Each number is 128 + 32 x the weight over its row's rms, rounded and kept within 0 to 255. Layers, rows and columns count from 0. Numbers have three digits each. The size before them is the row's rms in percent of the matrix's.

# layer 8 attention value, 640x640, rms 0.035, rows 411-639, columns 64-95
121:168126194148219132123109136136096154124105113136123148122092140136172138187122154141118098152094
124:121132156185195109113127116122091118140153192110097122200149180141185091153152144157113115113115
126:144153117142155146152166153142091139096135213121153081141152143149131133162124137135081116097168
126:067105138107172116105137151142142083138111076097054124100134161088080071064175127114207123105132
126:170166099132137127156210129099083129130174116174115141163193155105092152148113151094115117122143
124:218140185140153137136141140119141109141128134097122205163130109042092176148117133144078158119146
126:136116106091158113093122126075096130086125167102119144067165135085083047102138142134090135150167
126:138114103086202123125063077136114126133109135172141156076119120112151090097106102157122083158142
122:110102134151165079117043099134107172084129175126074049147136129133156186157202158124133150161100
122:090192097144094144140121133099114149168123124169086082165057178125150249031113142124192110090124
128:098055184164159088129154144134133109129117157125088062201152099131108147128088122095172152123124
123:181191109145111133135053121076192137115115150176141194141139159187108131146063123125110118067135
118:122117170098085150125188142052185114059086149166147146198119140108165121175125115126162079126129
126:048161113178120137089127150137109138116125130133143114116146171155106143194151179117156088145134
121:138098105134150145148072095120154126136116098162108156126116148125151073087099101166140099102081
121:068169118123092138117111078188119062109129054130191107096171211102124148195147091134154112074130
123:144083133153052168111137114158094139106131201110129117140108092148093108107098216101022148097113
125:123176181057146105103155129083142094120105153155189176154110115094199177190142065144092111176137
124:105116108107134103105056130069116167171141078221143111093141127136132102103166069125124111098124
124:162177117103149137163120151208014098130099119119162188095132168032168119089093064119153143080139
124:092100160142227123083123135053114173129114129121190153111092143129104179111123172107076145084128
124:121124132163112105107108125158131125130114079183122135115142119113134139128112131110162113174111
126:147191082186144105148159124170074095155099140098159092132125136109078102164132124129134134137158
126:092148104084162105143111113109087125082146126122108086136115170105117184147076065141142084105143
123:150091065146149059097145142082145121193139061173139103087169116115110108106117120150131109111159
118:137092150144080137094107144154034108140134164159120145089159141120154095148167170135116150153098
123:038079143139143124167108159146143105139110152107120128091084123139187164165158151117168097131172
123:200140153071067114113064123005096130123158109151123110091074146068108087130098133126092107188177
123:146108149133121107128131119087156142115146122137104053083124083163093101217138101140134169159114
118:108135135125123079171106060117147182132147144120102107156099155111107180143162186120126122141146
122:147118108103158127168133125140137132154154074167132093149143087135114114079102157140085142139179
122:089082085117101146119169104110235121138169130141129084143108128153079087173154072145161141193113
127:102133142168031131110156138080126152095097137082190104088076148135169078167097058131099129121139
120:069116123072141165122165092093118101099126191104105141107187094112161094080137190138144126097094
124:105151060111127164107146140125143107142099192104150187084130164084230112079070120150132130147119
117:172136115153145075117191112112099119141129159144156138157139106120216122182152130126128099074158
126:128087113107201135138118082126099098101143137144134126096085134150107154106138124115091138101140
127:097107083185146195109145119115051134107087113111089128178151122144109158056110064126157073151124
125:070099119114076145125108108165127155154166154092145074133177069106134126133108110097122114053107
125:092127159133077122163156129160063114099142145140112160135077113143136167158097137148161089136117
125:098111162204128176194116111106149104080126114110113122085131064132133107195123063149154103104125
119:183144124165157088061136094155200162157150164078117091135115101196091065130138199123118075159145
121:081111088144119121105101154117105111105107108160131160134110089134098181123127080123212116140150
122:120123182157069145047152165176089107151152143150139187152108083142116117127113149123105095136149
124:168138032102093098131161122128143156171082086157071119157156114175118126128125124145192115100138
123:149185085107179169174144122077123142130120185164184164164123121107135127142152160152138099139127
119:149131116133027112164098120103089091117121155151179090137140123102074142171190122152109112118139
127:191144128137149164093133150118162092184145153135143135119067071082116105161144104114128114156165
125:140098103091197092185166127154144175117172174061201121075099131176175181103166156126157096133115
127:160178208112168127078099110133120147125174124135151099109118137109112191117150108120094146154115
124:118098148177093120139121157167148083087086226109103151134131082133177139123124082122142121156107
124:149109178122133143123102102160093109075086095103134069147179123086076080136128116147122073138153
124:149077094118185125105151119133053153137147099109116119060113081180093180128131077144141098106134
118:130132141071127128122101112160073101127145172094135135197155161083175142144113132119114115136142
123:207090123120063108119090096130012097125140132138145125105165138154142165156141112135136144072146
123:107120140112147098146107128162189135138105156107107138127134066130181101103104120122117132137126
116:120103148159134144177171132141106165137148145141205108096127141084097133096126086134088123154102
122:185117128094135190164137121201087103103116135135126230159089105072149154189146128139111138105118
122:184083158092053122129127192137138108140179114120137144115119079097151157171080234092097170123132
121:176135114143106129078080147096169116116120141077124163167111147080117095132143068142129114119138
120:099124173123105145142115108181109142141143033142122122142086100101110138191117103154159122107140
115:134116154139136128105187133167060136167092116110165153095161173152106153123159148132142133147134
117:152145188084093133170124128179166107124183130129139128176158103132136183121103133118157147139117
123:124106064071112140113130136106083131144106215125103109134074102179160097079143121106133171155123
116:164065139142121111069132158093127132109133113131097170149104093108150120058105159142090097135116
122:226146127150115088140093138059144127139162113122098095073130126211140156179110117115108176103180
129:150153083152207143120161130121152162169176142154101115118085116127097185106153144107104149107101
127:142097146157118181137111154070102111138157066078146045093140111116198105122141061148118131108070
122:122155135095124156125112128136080175125069099149154161108117109074145116142118205148185170129162
123:103155204171109157112126079124130159128191078109120137092155105161143068063102131140135133151184
122:100048149124108137114043120170121115117064120145122173161096084123114155147144087127100131095100
121:036179148093115181104149132130202114124163141108164139121119059161123105155134105104130169179142
123:125102087142125091152131121106167134117128102048142113137140071121072091125110142117163151128121
128:184171086127154139129113122151192135112118072110106205091158144155137148200094105128134172134153
125:088076162165165080115139163106141113166164076073161131142119086154172110124140103138117113058141
126:217126138105108060131111116074157111128132103112148107080113140102073096083141169099089136152164
123:056121120046095144125093092150107119135094143145126135132152111106183085202087137132171159063206
122:141167100162066101167102126158128169160172145150133069079131173128066122092136150121093140196048
122:058087144137119118084134122155146136138177102109148148145122114157142140081125138152201128169130
125:192133197110141151139058140093114096107118085131124106045154093169108128037125201116131106154154
126:094134127117136128139122099132060148135132008154112145143143138176122146131128115125116132144167
123:109155168106040098096211115135191165137147103137182060152200134163163134153139094154136115097149
123:121128171102116107172129115131161108150131145140113118058106097120106131078139130138125073158144
128:211098111160089158124128113112094126089128114124138067134152094096132116100104107101208126158131
124:095139105195067163106173137147129128134122163157129148158093108090100107149120104143085135142105
125:188151127116128103136136175212157134124134168166113054193164131107104122103126076140113124202138
124:154171063125150151151125127216087144117145158132133149105150125168118151085120114133092118124125
126:141176180176154176175109188143111144113127185080166063073110134100157080093108170131119071128119
121:158182044159169089121124152196099136127207117125090129088117115157046154164129105117170123147094
120:180067032130140139125193155156137108079051130167140164166140122075112198138106096168129145116105
121:185183155135052142095126094107130101128120156160184140175101172120140080136148108126096116179152
124:071104156127120160101176153153161157157121128105180126165084156124079147119109198139162138109129
120:160080092139217139153129143054126138109113107085113069135101118098109086190087140137102137127155
124:213110153131093151177146133162113150162153126096137109184108145191173151133117101094113144097117
124:105137145081199117153156146104145156107113093148181058103155125118136161074159104109114134170150
123:161194135115191140114133128139210145151074141094130132126171134165125131105152133147119177131111
123:123161156141081139147139117155172158126130085171142174202134141107101064126134170124123133176137
127:140198141131203091057111136119154107148128120150164082085137144125160149141136093098153131145118
120:127154109108158156175136162135156116092100200125094179052098106082116158153110152109159184164141
119:115132139129055107137175144102108159130093116060143117139087110104140112158117179132145130107129
118:136171123115110181170178115149104080125118114122105149084099139133101056145157174126114129115106
084:160207144136128118103125114081170121138119111179110077068141152176080119186076155130199176134155
087:124135168156074145157154157104106140170191137173179127142126092173150064092137098124122103126172
087:152160126172125101152155152117122081107124167134118115153095163149167115099077088135147106080153
085:115126101104172102157162125091159186108169099116176100166099090159085100094090137102060176084095
086:128136117196154123122146145204168160166136109126131167098074165134107183123118134116111101109082
090:132093136139208086127088129164030123108115110155101126087148152134125089143122158150152065145163
083:101138100152167196138103145145119097056098116120189115108075133136100088186150120141170144126117
082:098145118134104116082121105139100143143076130110077153106129102054077125119121118142161173097094
087:149173102126109105115136111101155129083102069157088091165103091168141111100094140131141139090139
083:144157121124111147098144177135119116168156165139141130112176111112174168078170133144128105181109
083:181136166147089167124105097138076142165135121106187083140149126152078177155083135131174149058110
085:097142121136124122130112116097119162152084190101109151109137126134126170106123164116140116142124
089:106101088169106137088170167178228108177163207086155092096112087129026158165125141150111099175098
088:193179096175135208196129158175102151131125132059112123111130092150066149188085089123159125076199
086:045155160096139058162119145186100141126177141114158036170100153129146102092135148133137047112117
081:056135138091158179194119138109117180098127109150173129111100113160173144114206140120136116141152
085:119167097088127114151178162140123111097150182117135130157151114085131148107072124115100134149108
081:114178090128127146144098124131157106121122105137101090133118117135116075129071075103161112087116
083:086118127155114168121172111138086123157130088067133175084179102114147100142142092126142160116150
083:119148093110187095125166103165099128112146124103116168165145092127187123107087202141143127163090
085:086129132159079109168144148154149143104137152096073187107086154094075152134132112114143144137125
081:107149096124184165103111164144108101176076157134119094109108128132122199185182124117119062089125
087:175139074079078124079107115166132111135095169171120166132175081134093143181145155145176121116129
085:125129150172101125157188145130151161157081159133177080079174194162157095112143071138186140085117
084:104133147093074173104157090071147128138074177135116208132077123075153077173101111126115147134102
081:116178128162050148145162112191154114177065110132121178168166116122099135176135089110122171125146
082:138120186081141138132097156125115112090227138163132160103187107181094181207134113136109051152140
086:176133065073121131148062132082088103064118129128108161109117104171123136087098133131131092138127
083:175155158065188136119088166076161150180109165144141150141156175151166159131116094116102137181163
089:174124102059098124145192182121141099085203160110107104125111093144091158096130074110096199163092
083:144093061148123137103121142119123130146142113140143086094145148130129128087113124140173138215072
089:100194091115142096152141110146106074097091089123104164115056102097131178122144091158087127130158
082:141164117092105119114121129125087098125141153091095185089141125076137129137108150124117179151176
086:139146131075096137173156070102134142111115137165111108167100119091123122135167097122181115094125
087:196079095183148100192109141135133146131110152139124081096101160086155135092116191134129113131093
084:101151084174188088150144145109110118101121091124111121114092149139130094146128073137177165218148
084:085135022071086138129101064155120129122169135156086152136070152152120082134105097125054141102105
087:114166120109108172120088136127136123162093122145152120177109116138075176133122132132109122173126
086:195110111146141102101107106143125120137175123143167126106165103154103067036149146133176135149143
082:163175198130173119112167090157087067193086066129116159137120121071121132181132166165122127147114
090:076088090097080149145145148104181137144155121170084121148153122147139091098130171131134146096150
082:177072126136131170155140106106125130141108148130187137189139113157104088130134174105175102126145
086:122175176064058134172145152058117120119123116114111115194158160118115086114128124141123144139163
086:183168130110083175198118156086101098067129136164154200072183148146146143094138094135131160116098
084:066167160063104084116133102120082117158022184139146127172133112106112166147145134124131198090124
085:101166106096169095119079135132134105075133183126150130131128155105076091133138156149143089140148
083:101106143229135124126112134169167148120086132118147139191132108106165147106111149099157135128163
088:125206122096117100175081123110162150164102164118098098150113130091179129110167098137147134121120
084:135077161152153095135218121105150123106125144119133167129140102146127139124206111158059135103164
087:126153132142088067091146130184165133100140166166170126137155059156059136157134139142160114195164
088:104150085144159115157141139164092145049160106188130141093164134125075114078147120148150122186186
085:050138125100178141193140078140152155138120093132135198112117091137097143148122202139155114113125
085:170122101152159117082147108090126128169191120152168124112181155152173154120136150105151145099091
087:114166098094157109118112166098085109169123162159141103156105109038120111156154109134126113113125
090:126193145108154147142096121211144131089147115139178165147126115121123093132120124149123128162173
087:079099053172126164147167133139097114149178114107047084147093150110101183093157081125162119111146
084:110118184142082140136112146111149119062213174122091104149145067164116143077111154159137123132122
083:175097170088099091075105068055178127111189109117131129141183133088153152137088079158111175160152
083:192148100107131125126149115134198173160172062117096136139121152084144138134133109117157148168144
085:165145093127151122191095132121124118103122153108138134138078134117093139182131220140126123199108
085:151138110156155133179133121104107080160170189165145147094130105157080175082079141104135131084155
086:142134093072074146092098117130162159116139148174136155147091173136136127143128120135104170075113
086:127135166144212120151137086132162109150084163140139156083135169145106112104146104124128052124127
083:124051128164140133111143128142129121119169100095126082094119135153134123112126157114124136137107
084:121084102050117124182110129141112077101070137091089158073110145174201146112129096143131149107148
086:145115148136113124125120094131111153166010140120167141128141104158146211126097141118117105101061
087:101090117157099105168086140101139100084122119164102159040125152115120084118110113130101140113096
084:071092162131119117145144173134084104154112168148136108096164101109158136140164179144132156116137
084:092103192097103120129183140183091094107156195137106128115106124133057108105138213139127138176113
087:137125125125207152112142131113094127128191127178180068133130123108189093100153101146109102102145
085:114145123120139111170137155166092092058138120141124150176126113082109087122103117138126152143120
087:155148130060126098140142133102083129133092174083081137078210095103066120096088172130149079113128
085:114133102108138086125138106158126173088129090164133130153120132158120129137122176135163133124055
086:088071129098085138090161128115105111134123143137147147108113096145118126180112141132099093129137
086:131081080060108161141074137110127139168122158131129117111108153113068071117186064111123106115112
083:146115108160159107079126126105111127143118103108162076116140115213074082103132162111114132130196
085:101130092096136177103132081142077095163099130085100143151141136066089129167119127128175133120139
083:115146117153095109128141106118215099104113154130103119127124108091118193090114114138113139144115
081:097129136165045114175137147135091149152134087166196129133074188102135110185092106136080119109111
085:153071133134110089132114134103104100099098147184105153121139141116125137140136076117142183131193
083:143102157163145152130101148112142065106129162090086115123128161102118121188103094149081112108122
084:109185101099094121095133076113149076161086106163104125076109109118131152133139102120128120101148
081:124159127152150202093210062141116140131111171168102149142150122097138092184103126100148128131130
084:138173125150112191066163093101153094210110180112180169149169185155103137127099117113163152092153
087:107058166105124093123088099081105086103135100164152197141144106113153143181112118141149157123106
085:062128155123136133131124111143158165132137112146059130123073092099177141154127170128142160080095
090:193150114097040103128063155121111129072156212090117164135103151096110121168136086111138155104129
087:082104114107128119144076143165079154138106093198115161099165135079179107191115133119088123145129
090:101127121170109108224121130177137169106106104094094171131110082124134136129091091106140132147139
083:129139107160110098123155134131067084098148083196157108075137145129121121181148150179154119143151
086:071149185121135124123122129119109169118112080121118110085163136117122116149137152148108114124092
084:144195095128021133143105135105144159107142176147130110175165129134105171072145160126154130096095
086:125087142178142169137084141106166152071108077135149133076148148121112115123168135122110095153147
084:134153116109159128138124102102127178208104090120119116182139140111061115122104113125129166134172
086:148116207098177150083092090122083137165076096083104103103115147105142106136103120124130188104086
088:118158134126117180122099131116182113066145111106089086188115134172066092125128061122104119139102
083:146102088141160174109076131127150128112095140141111150155148111075156149154103136120104090039099
084:107148255132061157157102164167138158111147136097127157140138145112130166108141098128128134076123
080:100091154112107135155106139086100069136151151117077135053170170097090083127101133128110193174160
082:091149138180069141147119180067127125126138108106091146107146177142070154093161158133113155121049
080:158092176091103097131169116164159133174152096096130112104166110129174118174131109134115138185156
085:123194093125107095111195161109141096103105132164130145051148126070106144129090085130108101125134
089:111173097162122048101125160165156127129153158061088025155120113134164173119125076098128104167144
083:134117112199160087135160127154149149142155136138070132056063037099154059143142109177113113112103
086:144181119094124097081124131127154094122123089165102118122158135138125135119110188144109113148134
079:130117149132126107162086140088151096110151159157128152141151125152137159124152128109144085086160
080:116138190126070148177098101162131182118114121164152121108122136164161115094190103165101128096118
087:188167085120098110162164126161164122164182131093149082178181141186125158149104179127079086123081
083:120111145137065106148087139065139166190104116142246198100155137155104177140158131128112178080173
082:152098206127174125141109104146141087202107114156093146204095099104083140128137132104093160181100
085:120184068085137145145057081109174109200054155188029141192114096102053203137141115123114144131102
082:152137160144080171148140132194120136217170118129144177147104125121139127146104151119134189154146
087:154144140108139091124018144126141114148124075118077081137110157139131117108116138133105132159102
083:137137127142106169156104106123149119153148158150140199125123144137096163117104119108181127088130
086:081143118152078154181079166109077143149107151166083196043145105166149066164095079166147131060193
083:082111190119115123125153128133151145096169119123093095201098083147107190115140171132108113170100
085:157156108106115088183064129115138140135113148196123175151124058122134102208143131125160119153111
081:131152203082150140110107109106170095130084112101092147193180172104082170141089159103193139110116
090:058134097100040125101129168106088162135121207115113126118129128114111181099112172124156140048131
082:126081182086020164096201132110149179163088146136154160087115110159121147072143133129160160177148
087:126152095102180112146109152070120140145151134140072098130152138119115175152159096137142136152153
086:149079160151170119113152178172153070130132089082151163080166136122116160185127107146159109098162
086:066115108122155120096159102133138106170179174170119084129103084199111157143152113104086037131146
088:110138112093140121126131095139170157109116123143156137145164141131126137118184131105094129203112
084:188090103135153164103110127094150152196116149119133121145137114087134100130103120093111136102116
085:195101121134145119163119147096119078142091119112046110090115130194100097078186174152147117080162
087:170115107112187101144148095123132159151104148109085109129066121132130117149108106094143121101131
082:162157127175141145126209159156171097132112130136190117121139102090129124132158084134123113140154